Part of a small language model's weights.
Size: 10 layers, vocabulary 32269, 98.8M parameters.
Architecture: RMSNorm before each block, rotary positions, no biases in attention or MLP, tied embeddings, gated attention, value embeddings, a smear gate, learned residual scales, LayerScale, capped logits.
Training: a variant of Muon for these matrices, 4403 steps.
Each number is 128 + 24 x the weight over its row's rms, rounded and kept within 0 to 255. Layers, rows and columns count from 0. The size above them is the row's rms in percent of the matrix's.

# layer 6 MLP up, 1344x512, rms 0.0945, rows 525-533, columns 0-127
size [ 13 128  14 117  73 110  18 127 134]
[[148 100  85 125 131 113 109 167 170 103 112 133 160 166 127 126 144 143 129 107 101  83 156 136 139 163 123 156 168  91 143 126 152 135  89 137  81 101 164 168 101 149 139 102 167 160 132 116 116 103 145 118 108 130 135 133 160 186 137 125 109 154 149 106 108 117 175 116 133 117 116 155 142 136 161 103  91 166 156 113  97 126  93 131 141 163 164 137 101 151 129 147 124 149 101  92 148  91 164 115 152  92 130 135 119 106 109 141 146 141 151  98 167 105 158  98 120 105 117 104 147 143 167 119 156 113 171 127]
 [129 188 115 118 117 153 101 112 128  98  99 107 167 141 159 114 111 130 104 129 127 121 124 118  84  94 111 151 168 114 143 157 143 109  73 124 104 104 112 128 107 124 166 125 151 150 101 127 135 121 141 119 164 147 177  80 132 157 165 114 126 141 138 108 143 122 133  90 137 168  90 104 127 127 149 156  99 168 120 145 128 141 159 118 109  94 112  91 138 126 146 106 131 108 175 123 159 116  70 124 144 114 129 133  98 127 120 117 129 116 129 168  67 179  90 112 137 148 186 110 176 110 116 141 117 142 126 173]
 [119 115 134 113 179  84 103 100 108 161 161 103 140 133 140 120 154 151 152 127 171  96  90  98 144 133 162 166 152 142 152 148 149 109 157  89 111 141 159 153  89 139 121 139 154 126 136 133 130 160  96 117 121 154 144 152 109  95 103 119 128 138  84  93 141 126 107 140 155 149 138 150 119 112 159 118 137 123 132 123 118 159 110  80 156 145 125 101 111  77 120 149 126 105 164 174 135 134 106 166 120 160 108 136 145 140 158 167 134 122 144 161 161 117 107 129 128 143 145 126 142 160 142 106 169 141 124 148]
 [145 169 164 122 138 135 101 132 124 143 129 109 124 132 140 124 125 112 162 142 112 159 128  97 140 114 142 113 124 138 171 144 117 128  92 118 116 144 124 110 193  95 122 124 139 172 126 129 143 121 134 156 116  80 124 109 136 118  80 130 101 102 151 105 111 149 143 158 166 100 113  77 157 154 131 170 129 144 116 128 153 138 157 133 153 144 148 106 133  95 124 118 143 127  99 111  59  96 160 120 112 144 149 143  75 110  85 114 119 182 139 161 139 128 128 153 129 137 141  98 124 152 110 136 106 129 142 149]
 [113 140 136 125 126 146 135  93  95 132 128  99 108 126 102  91 149 123 132 118 135 100 125 121 133 107 114  79  72 147 157 112 142 137 112 115 134 165 134  60 107 157 119 123 119 125 122 151 129 140 121 116  87 150 135 170 153 111 107 123 107  89 189 157 120 135 104 140 110 138 132 139 127 135 150 145  87 101 197 122 113 152 100 134 109 159 160  99 144 135 130 122 142 153 132 146 110 129 151 126 157 139 172 148 116 139 146 125 130 111 118 140 145 136 120 120 125 106 162 115 123 137  97 139 136 113 183  91]
 [ 98 146 144 118 124 140 141 153 145 127 129 100 115 140 166 105  69 104 116 119 121 130 131 135 149  97 126 143 194 168 119 134 146 144 128 151 114 123 114 117 156 149 142 140 140 138 154  58 153 135 111 149 133 124 106 100 142 118 116 140 118 103 165 110 107 124 129 137 117 127 166 155 119 151 117 128 130 153 156 135 161 109 157 112 125 150 139 147 142 106 166 121 112 117 152 151 133  97 149 114 133 123 135 189  95 117 130 147 132 174 175  97 147 185 128  82 153 125 157  84 123 169 171 113 122  80 130 146]
 [135 155 163 136 135  88  93 130 141  85 142 149 138  93  90 129 115 120 123 102 120 166 165 143 161 150 180 164 156 116 156 124 149 144 108 119 156 140 141 172 142 102 137 123 137 160 136 139 128 137 124 108 130 129 116 166 111 126 146 114 114 165 115 150 150 114 167 154 120 141 111  88 144 128 114 162 127  94 134 128 126 123 171  97 136 139 114 133  93 173 161 111 144 132 158 131 136 120 119 116 100 148 156 135 120 151 122 141 163 126 158 144 110 100  87 116 129 102 153  94 151 143 135 132 140 156 153 141]
 [ 94  97 129  68 120  60  88 123 107 114 154  74 178 131  55 119 109  73 132 121 152 123 110  99 130 114 132 178 101 172 139 143  98 119 134 103 111  86  89 189 148 105 112 125  71 149 126 151 120 128 129 150 117 134 135 129 137  89  99  95 117 153 161 190 146 147 150 106 107 118 121 163 127 183 175 142  96  89 144 118 103 119 158 131 120  96 114 135 154 125 131 144 147 157  99 160 104 185 143 103  95 169  77 131 135 148 129 134 158 119  87 157 130 121 117  92 111 131 165 136 147 127  83  91 162  89 163 147]
 [136 141 104  74 176 119 117 150 113 102 115 118 115 171 152 167  90 125 132 166 144 113 177 173 146 114 144 129 152 144 151 186 128 130 114 105  89 148 149 110  99 146 130 144 110 154 144 144 117  72 128 105 147  75 136 122 121  63 145 137 132 158 114 130 105 119 140  91 113 108 137 110 150 106 144 134 161 129 139 151 120 130 117 134 100 111 107 151 163 157 118 100 126 102 114  80 103 143 128 108 142 149 134 120 160 113 131  99 163  98 126 163 163 125 151 128 144 122 118 171 100 113 117 125  73 130 123  77]]
# layer 6 MLP down (transposed), 1344x512, rms 0.0642, rows 525-532, columns 0-127
size [  5 130   7 122  85 121  12 131]
[[137 100 121 158 143 158 127 123 125  98 156 142 160 154 148 189 110  97  68 122 133 110  91 116 113 132 123 107 140 128 118 110 145 173 142 153 107 153 158 158 138  99 149 137 148 158 113 111 137 104 152  69 163 126 134 132  97 136 100  78  87 156 160  79 101 178 132 105  80 119 119 177 170 128 133 122 153  96 144  87 114 151 122 127 133 182 134 133 149 149 119 125 132 142 116  96 169 142 133 118  80 145 101 114 165 131 172  97 115 109 110 136 161 124 115 133 123 137 162 112 165 108 115 139  87 131 141 125]
 [112 130 114 123  92 157 135  97  85 127 111 151 136  90 111 132 154 151 116 150 128 135 128 144 175 154 163 129 152 125 123 153 133 103 164 181 137 145 169 146 141 130 132 140 127 124  76  85 184 124 179 140 146  93 139 185 107 117  67 154  97 159 186 111 112 130 113 130 122 131 123 129 121 107 122 161 135 117 131 158 112 155 148 145 120 115 161 111 170 164 116 111 125 145 105  94 166 128 118 124 124 105 199 140 145 158 164 113 135 110 130 146 138 142 129 156 129 147 126 129 114 103 134 128 116 104 141 173]
 [125 146 113  97 158  86 133 107 139 101 142 149 155 143 147 140 149 118 168 124 146 136 129 100  94 150 139 133 124 134 139 130 174 102 127 118 133 133 122 129 124 153 102 132 133 134 121  86 119 104 141 153 137 142 144 152 160 131 101 121 118 137  83  97 144  79 100  88 155 113 103 125 118 127  99 164 181 102 145 123 143 147 148 159 147 163 141  91 118  86  98 123 136 126 125 162 124 110  78 146 137 152 121 131 130 153 122 168  82 164 138 131 142  86 164 122 141 139 125  87 151 158 122 123 156 161 144 118]
 [118  85 130 141 102 148 102  99 127 120 141 197 102 122 146 135 124 141 155 157 166 131 104 144 135 183 113 120 114 165 128 106  89 112 156 144  74 159 126 107 155 101 125 145 153 114 113 140  97 114 165 125  87 120 156 105 116 114 126 139 150 150 108 133 145 146 124 107 146 122 138 151 110 120 142 119 149 110 141 113 123 151 151 125 140 139 154 165 124 141 105  89 107 105 103 133 136 125 150 168 127 116 109 105 120  96 168 111 132 157 125 130 124 131 111 137 108 119 131 159  96 127 105 134 133  91 104  73]
 [112 134 122 146 132 139 112 137 114 165 133 145 105 133  90  83 122 121 114 138 117 100 133 140 121 137 106  90 141 174 178 138 147 119 128 142 140 134 171  66 125 167 123 161 111 107 114 130 169 122 125 143 149 123  87 145 129 146 145 138 109 171 169 106 144 152 109 113 109 130 171 155 185 147 110 111 131 112 103 132 134 171 152 177 100 109 134 139  92 126 113 105 131 145 115 132 135 146 140 157 169 134 136 118 113 115 145 159 123 120 110 151 114 156 137 127 117  93 117 132 112 154 138 129 127 121 113  77]
 [121 109 125 147 115  96 129 137 129 128 110 136 195 119  97 153 123 127 139 137 132 124 113  83 149 124 104 135 177  61 114  66  85 116 152 127 147 134 141 158 141 129 186 135 174 139 101 170  82  98 141 113 150 135 129 128 112 137 138 143 148 103  98 156  90 135 129 154 110 120 141 111 155 152 148 128 116 182  95  82 132 108 104 157 124 174 149 139 120 203 114 146 149 119 134 115 160 126 120  86 138 134 140 141  94 117 135 105 135 143 136 108 169 113 130 142 129 111 110  67 148 149 154 106 102  99 149  68]
 [136 135 110 143 132  95  92 150 144 133 158 118 117 120 123 112 139 124 178 111  93 155  86 140 114 152 199  94 126 119 146  95 153  86 111 118 150 130 163 140  79 142 123 123 134 113 100 120  95 142 125 125 118 137 116 122 153 158 132 142  99 121 118 199 110 154  82 132 113 196 130  57 117 153  98 120 116 125 105 144  80 102 148 132 126 112 139 136 121 135 125 133 143 120 143 110 172 158 137 149 131 116 109 169 104 128 146 173 110 157 159  96 126 110 129  51 147 109 111 116 163 139 139 102 131 109 109 195]
 [189 143 110 134 134 167 167 151 138 148 151 120 180 109 129 170 117 135 113 127 168 106  78 152 130 158 115 133 105 142  99 120 147 118 115 138 148 100 118 146 119 123  99 141 138 142  89 152 145  83 138  94  57 142 149 114 152  74  89 111 137 127 123 181 106 119 147 139 180 164 130 127 140  91 149 135 101 128 143 141 100 102 124 154 123 160 131  74 100 149 160 123 163  93 125 161 108 149 120 113 137 137 137 155 139 196 155  97 144 165 128  94 138 153 153 106 125 136 130 121 115 137 122 106 153 108 113 156]]
# layer 6 MLP gate, 1344x512, rms 0.0936, rows 526-533, columns 0-127
size [123  15 115  81 119  17 113 133]
[[125  78 139 142 150 124 109 173 119 161 132 131 102 128 116  99 158 124 153 127 124 154 111 145 151 148 139  99  87 145 127 110 117 128 157 108 144 152 162 136 152 111  87 101  96 108 129 137 120 119 132 147 112 121 116 159 120 105 118 162 133 108  99 151 107 134 125 170  96  86 168 126 148 124 107  84 130  98 155  88 119 125 103 152 138 161 162 165  90 136 102 135 156 138  93 116 126 140 160 114 129 137 134 115 167 105 138 171 113 140 119  92 137 103 155 116 131  95 106 161 108 120 125 135 145  87 135  72]
 [126 114  96 119 115 130 152 127 159 136 113 100 118 120 148  84 131  92  94  97 111 140 107 159 161 135 122 133 136 159 137 161 121 157 141 180 124 100 172 120 137 110 135 153 115 131  92 138 142 161 109 105  99 102 106 115 155 118 114 158 107 152 119 120 111 108 132 116 139 130 141 161 152 103 136 146 138 146 143 126 130 144 166  97 139 120 110 152 114  94 146 140 147 156 168 168 103 114  84 142 150 121 112 117 138 176 157 120 132 153 109 163 146 129 109 160 107 121 162 156 159 166 114  81  94 129 107 173]
 [123 136 150 133 166 136  32 120 124 124 151 118 103 122 137 120 101 101 121 144 113 156 136  74 141 152 139  72  85 125 134 131  97 108  96 136 160 146 135 155 156 107 104 114 133 163 131 114 138 117 146 106 149 123 100 103 156 120 108 158  77  95 121 153 103 124 161 168 138 106 113  94 129 171 175 142 140 138  95 112 123 127 158 117 138 143 150 138 149 134 154 112 145 136 110 132  87  74 131 118 125 108 129 104 102 127 110 128 163 159 123 130  95 133 151 164 119  95 149  87 110 139  59 120 108 113 136 131]
 [133 124 125 114 137 104 121 161 153 123 113 154 149 127 142 161 104 130 103 128 116 166 139 121 125 146 138 164 171 117  90 159 118 122 139 158 123 104 132 207 132 109 121 146 137 137 141 103 141 108 135 139 166  90 123  86 102 143 165 134 156 176  75 100 128 106 155 126 144 118 108 127 113 114  97 122 172 162  56 125 121 102 147 132 153  97 117 168 103 128 119 133 118 105 127 100 156 125 109 125  81 107  85 116 144 112  89 128 122 145 131  95  95 120 124 133 136 138  89 106 122 116 142 116 106 151  77 155]
 [107 139 105 123 116 174 144 146 126 149 132 129 117 126 138  82 105 113 116 102 112 123 118 110 154 102 141 121 148 155 133 103 137  82 121 138 115 128 124 113 111 157 118 140 114 120 141  91 171 155 122 154 107 124 103  90 139 127 132 135 116  98 133  99 110  98 142 146 130 129 113 141 104 130 150 129 144 153 149  86 125 142 174 115 143 151 124 158 114  82 181 135 125 141 142 159 110 129 137 132 159 113 137 171 104  99 142 169 130 115 160  96 140 137  95  83 120 149 159  94 128 116 153  96 148 104 122 104]
 [153 123 132 138 111  91  92 147 111 101 135 103 132 165 131 126 162 140 107 164 119 101 150 171 151 142 139 151 144 110 108 123 178 179 109 149 124 109 137 101 114 135 116 143  90 104 110 125 125  93 134 130 142 118 117 133 164  99 162 131  91 108  98 135 112 126 100 114 105 158 123 142 112 124 105 120 130 143 145 187 119 128 165 130 131 158  74 112 112 134 148 119 144 148 128 141 132 177 124 149  94 170  97 126 169 107 142 104 127 139 148 123  84 125 101 121 116 153 154 159  86 113  97 105 160 123 148 107]
 [140 170 119 217 144 130 158 150 116 140  98 186  89 142 175 177 116 140 135 144 122 113 137 107 140 144 122 128 116 101 132 100 143 143 133 169 134 127 147 126 139 104 137 145 127 133 140 101 135 140 130 131 137 133 162  80 145 118 118 144  70 123 132 139 131 138 116 114 133 135 136  51 129 128 137  99 152 126 118 177 129 164  74 145  92 134 158 130 139 147 129 109 125 129 154 130 116 110 106 120  95 114 168 117 116 160 106 166 143 111 134 118 146 114 110 100 169  90 106 140 116 142 122 148 179 151  91 101]
 [101 140 177 192 118 144 160  97 148 129 157 111 112 120 140  91 142  94 154 117  97 154 101 117  87 119 122 108 123 125 136  87 111 140 144 149 141 132 111 139 104 139 129  85 122 100 119 144 114 140 117 142 132 174 150 112 140 174  99 120 115 123 129 133 154  87 122 116 126 139 109 142  77 145 127  94 101 117 119  81 125 127 153 148 114 164 118 105 147 125 156 152 166 139 148 154 148 116 132 153 129 165 131 106 128 113 137 139 111 146 146 125  87 154 112 135 118 100 130 121 159 137 128 139 162 125  98 134]]